config.yaml
num_attention_heads: 12
lr_mult_down: 1.5
beta1: 0.95
train_tokens: 286800000
Each number is 500 + 40 x the weight over its row's rms, rounded and kept within 0 to 999. Layers, rows and columns count from 0. Numbers have three digits each. The size before them is the row's rms in percent of the matrix's.

# up: layer 15 MLP up, 1024x384, rms 0.128, rows 274-280, columns 256-383
# down: layer 15 MLP down (transposed), 1024x384, rms 0.186, rows 274-280, columns 256-383
# gate: layer 15 MLP gate, 1024x384, rms 0.123, rows 275-281, columns 256-383
up274 096:487500493538541426491458518510399414450490540460554538520490456431484446517481500505421525461523514493526498432545507498493544553527507503494508493496559418545437509461500460594464517499485446590432491422454466509496422411485620502381516491410468473404442541444455449538499499489516495533458488562501526552419475458575479535486590558508434502465501560539442600491447482506500502514522
down274 100:485518480438470529470537515471436488480469516472533516506455452553601484481477540457464506552499526495557512479541487478518435599509490522562492512505467564469507500509487523542530487469547526535540499503486519490463538450497434460514520537545469517502526475499537487546536549517498468488452481539465516517470531512519521513526560487478551451495478458526468491470501561494530547549494
gate275 101:467504492552540477503565454477546442510468535477475448514501504505514504426503503576496451541445567558500450447508468507460437504445503462510565460491513483473460489461564525400450520481545514476421426588500557631535505519457559525493445493464539502475405538515544511468492466540445504487525523541565568562480521443484605461513472470562521563510491527498521452489480434468500522543568
up275 095:501546567490564514524533525468538533464478522458477508494529512573491497476533514457490473482486466422491484601529528586571464471494472488433492509463556511473553499512537437554511541556404439479505520499464484407490476467465440509491560496546469472476510514518426563473531521441491541525497558473479478471441474476533494549512502439538409446485462535450498484533508536529479457477543
down275 101:450522475554559528525546423542489452557600482464476510446467498503461521504561558457476444497611468467524465537442500539533498490498514500552515509592473526470512524513523467518439463430477501549479479492582446546488467443534485619523567558526550521495501499526488467495479510535467495523528441545530534465484523446497555589514438559508535537548470506495529412549471517501539535469599
gate276 103:488471468587465504534534487449527481568447471457566483528457483493445545457517464538502547518553498552548478540492574427473509545499514443500493473523470509495588554446432437451533453492467400444485560522514487548478550529439452446493539498529535463517456469520480462505555484446517473484465480537496517551502487470507569557533510431444507505563554555568514515464511524450495527475490
up276 101:485495601542565513557517506482492487462431451519516510527491529507530435559537516497532459496521434458461493506482496487558475507496424406488475435528541503426481544489550509491469507493425501523476495456435551501460509517482502505469565577493555525540524469606472510465417481495518532526431499475455565556458531512493548470521526519513529440521509487541527502531493517473548529457569
down276 099:470496468536484511529607439412523445491510431442522527490465465525444546540461536507465502467475455497448442536569472467415505462487466436549456529531488462430569505490489509493470497456458507542494526465489503542522537484481470507570443478464486438508508535483540503463493495536444547545534511534449496493480477522515496481573529576532481520439580491491496533509517546474497552543422
gate277 100:471488456529570528502491483493499505494506512484475431525465479461432427565469496395552536446566534523537451597510491498500534455454539444468514565611481501485495460495508417514469494603459530420498462435441428440502518516506467439444458494515545479514509478527488456488499568491476603537528496527460499527428490484503408506505489536509529520532523558539463515536476435499531509479507
up277 100:517510481482468455498507465464464551496545503568456543580444489494553486523493539499492460453490485450438543455471498488446497549449494562469481480500512540571472473522511533467582507466480522462517554504484512494408525470459566510419544550497556509471467475499558477509502545454533395492524485530509478406447508454518448543501481567514517521462441538499549488539491537517532526490546
down277 101:492538533528497484487488484449546477353548503530490489496396565515489525435521518545496568539456595460604427505482522504484502480480481473500451570384537540510461595516368522500473572494500485484515442556498473542465488492544531536518535525507458511505476521501505503425490509486440501501523538493477517496500442509560454500483522544583523515560510485475472514507457465546538478576463
gate278 094:515608577482462594490548498456434507471542486456531476483504546519533504555454471506456560405483560383542508526463501496584565542462480465471429522533534455553548508470472546527529493437515533558434486481564524508516509490546462512577503531477528589479408485479468531491477478473463569494491493448527497507497509499472556540428486576461480484486518536528507500532510436528545508413533
up278 097:466541510436545599525538522550525512495488512499525463520566432477515503482472514470454470465489515545448532548480561587513551512464485475502544461540489468504546585513483499491479413533497554483533522482491431554506511444532479446503589503555520511481471479585425453513558508529500414485467422466533511474587458494480472468535514487473535430531436519458488483536489484490499473478582
down278 100:529576467547442526476441531508555492508557551486516465497503525426504492498492556463418492553546481478476443487531517500518500509514490464442476479485425558559483482489432495466525621521497487522503507468468475548497496557485478428513581499529427555556533500481477440505437512561494463521408512520466521498464465472527542467558497463510489544546531453484450490481483514503565465524474
gate279 100:530494515609518552469458479470520531469544499560508554487515453538582466449438538514446490484455505555485516491506465493548568484502527474517437501493519519455512514495484472473502450555495498439445522472527527479516522539532508490464504515490555532540568492491433507548543484479495528406537447564443479508483501515489423479449495494519484469555448519543522491513505493491513475522577
up279 103:448517543478417545521582488537517503570431453470423430527459467503504546586483473544555570565509491479502428501526500545480577474459488450454477558559544540432544583486527540577459480482500565473501537480502480502505479565424492466539497502551537463517486467476472467494454454436503568601533520524539468507459492520538529430549512524495490455467453482435487468544535509501512476526483
down279 106:435571558427499479509506502526549477588517468489400416484474481507476515493503520412474479590485517531531488463531563512458468486501505502505534502515426418512574487478491481478480472480539508497479472502549464491493468474443556493547560510567525507534544478572445462618454528446518492534489573485470483500497517530528486458563511419495497501539490517583466402503545535479530543490521
gate280 099:444418491513469505536575523442466534497490549481533433558534478545435484450452485434551501478459402398489502456519574496493444609497511495447600554497438490494504514583533499466561518476557537468479502539530521523528487497516507458493449496422493481562560473524515578491488527471490545543505475489514584537503485482448464555423454499491486488485516495532528563524549511510500549463516
up280 102:463473471548539510506501461501444543477545500498489487546457393509510575543543560371495445547539418474449478538549533523476491448517492399469557504474513446494465522477507416469545446520451550535468531479552564558501520494515501560457497499509489457536444439458521547476421511511521553502478480485511586551550503517463560505493475497454473574455511530484485539475522584541578464446582
down280 097:519516493568522518549477487513477512555561473470469450483480489475585555426527474440473471477487510542451494490565464516479503492489470520478527514628500458487518528532399521484466585476505544521432532547481562507465474421492480522464523441539466554492485436540567457483537420418465523536473445440470541470475527475522495524431499498484503494468464531534554532493553527442498482569480
gate281 100:439440519477466515532560480548513527434509463500500472508405476477497480500514469401545508461551504539519448473491520509472529479497453530477475447536487481528524386526519441474512508495555516544503530527554556536492538477551514452535571489543541492482462464505491493517467509550508503502525547481527536469480508487525561514575464523399523484534522474546538452508477466519468545592443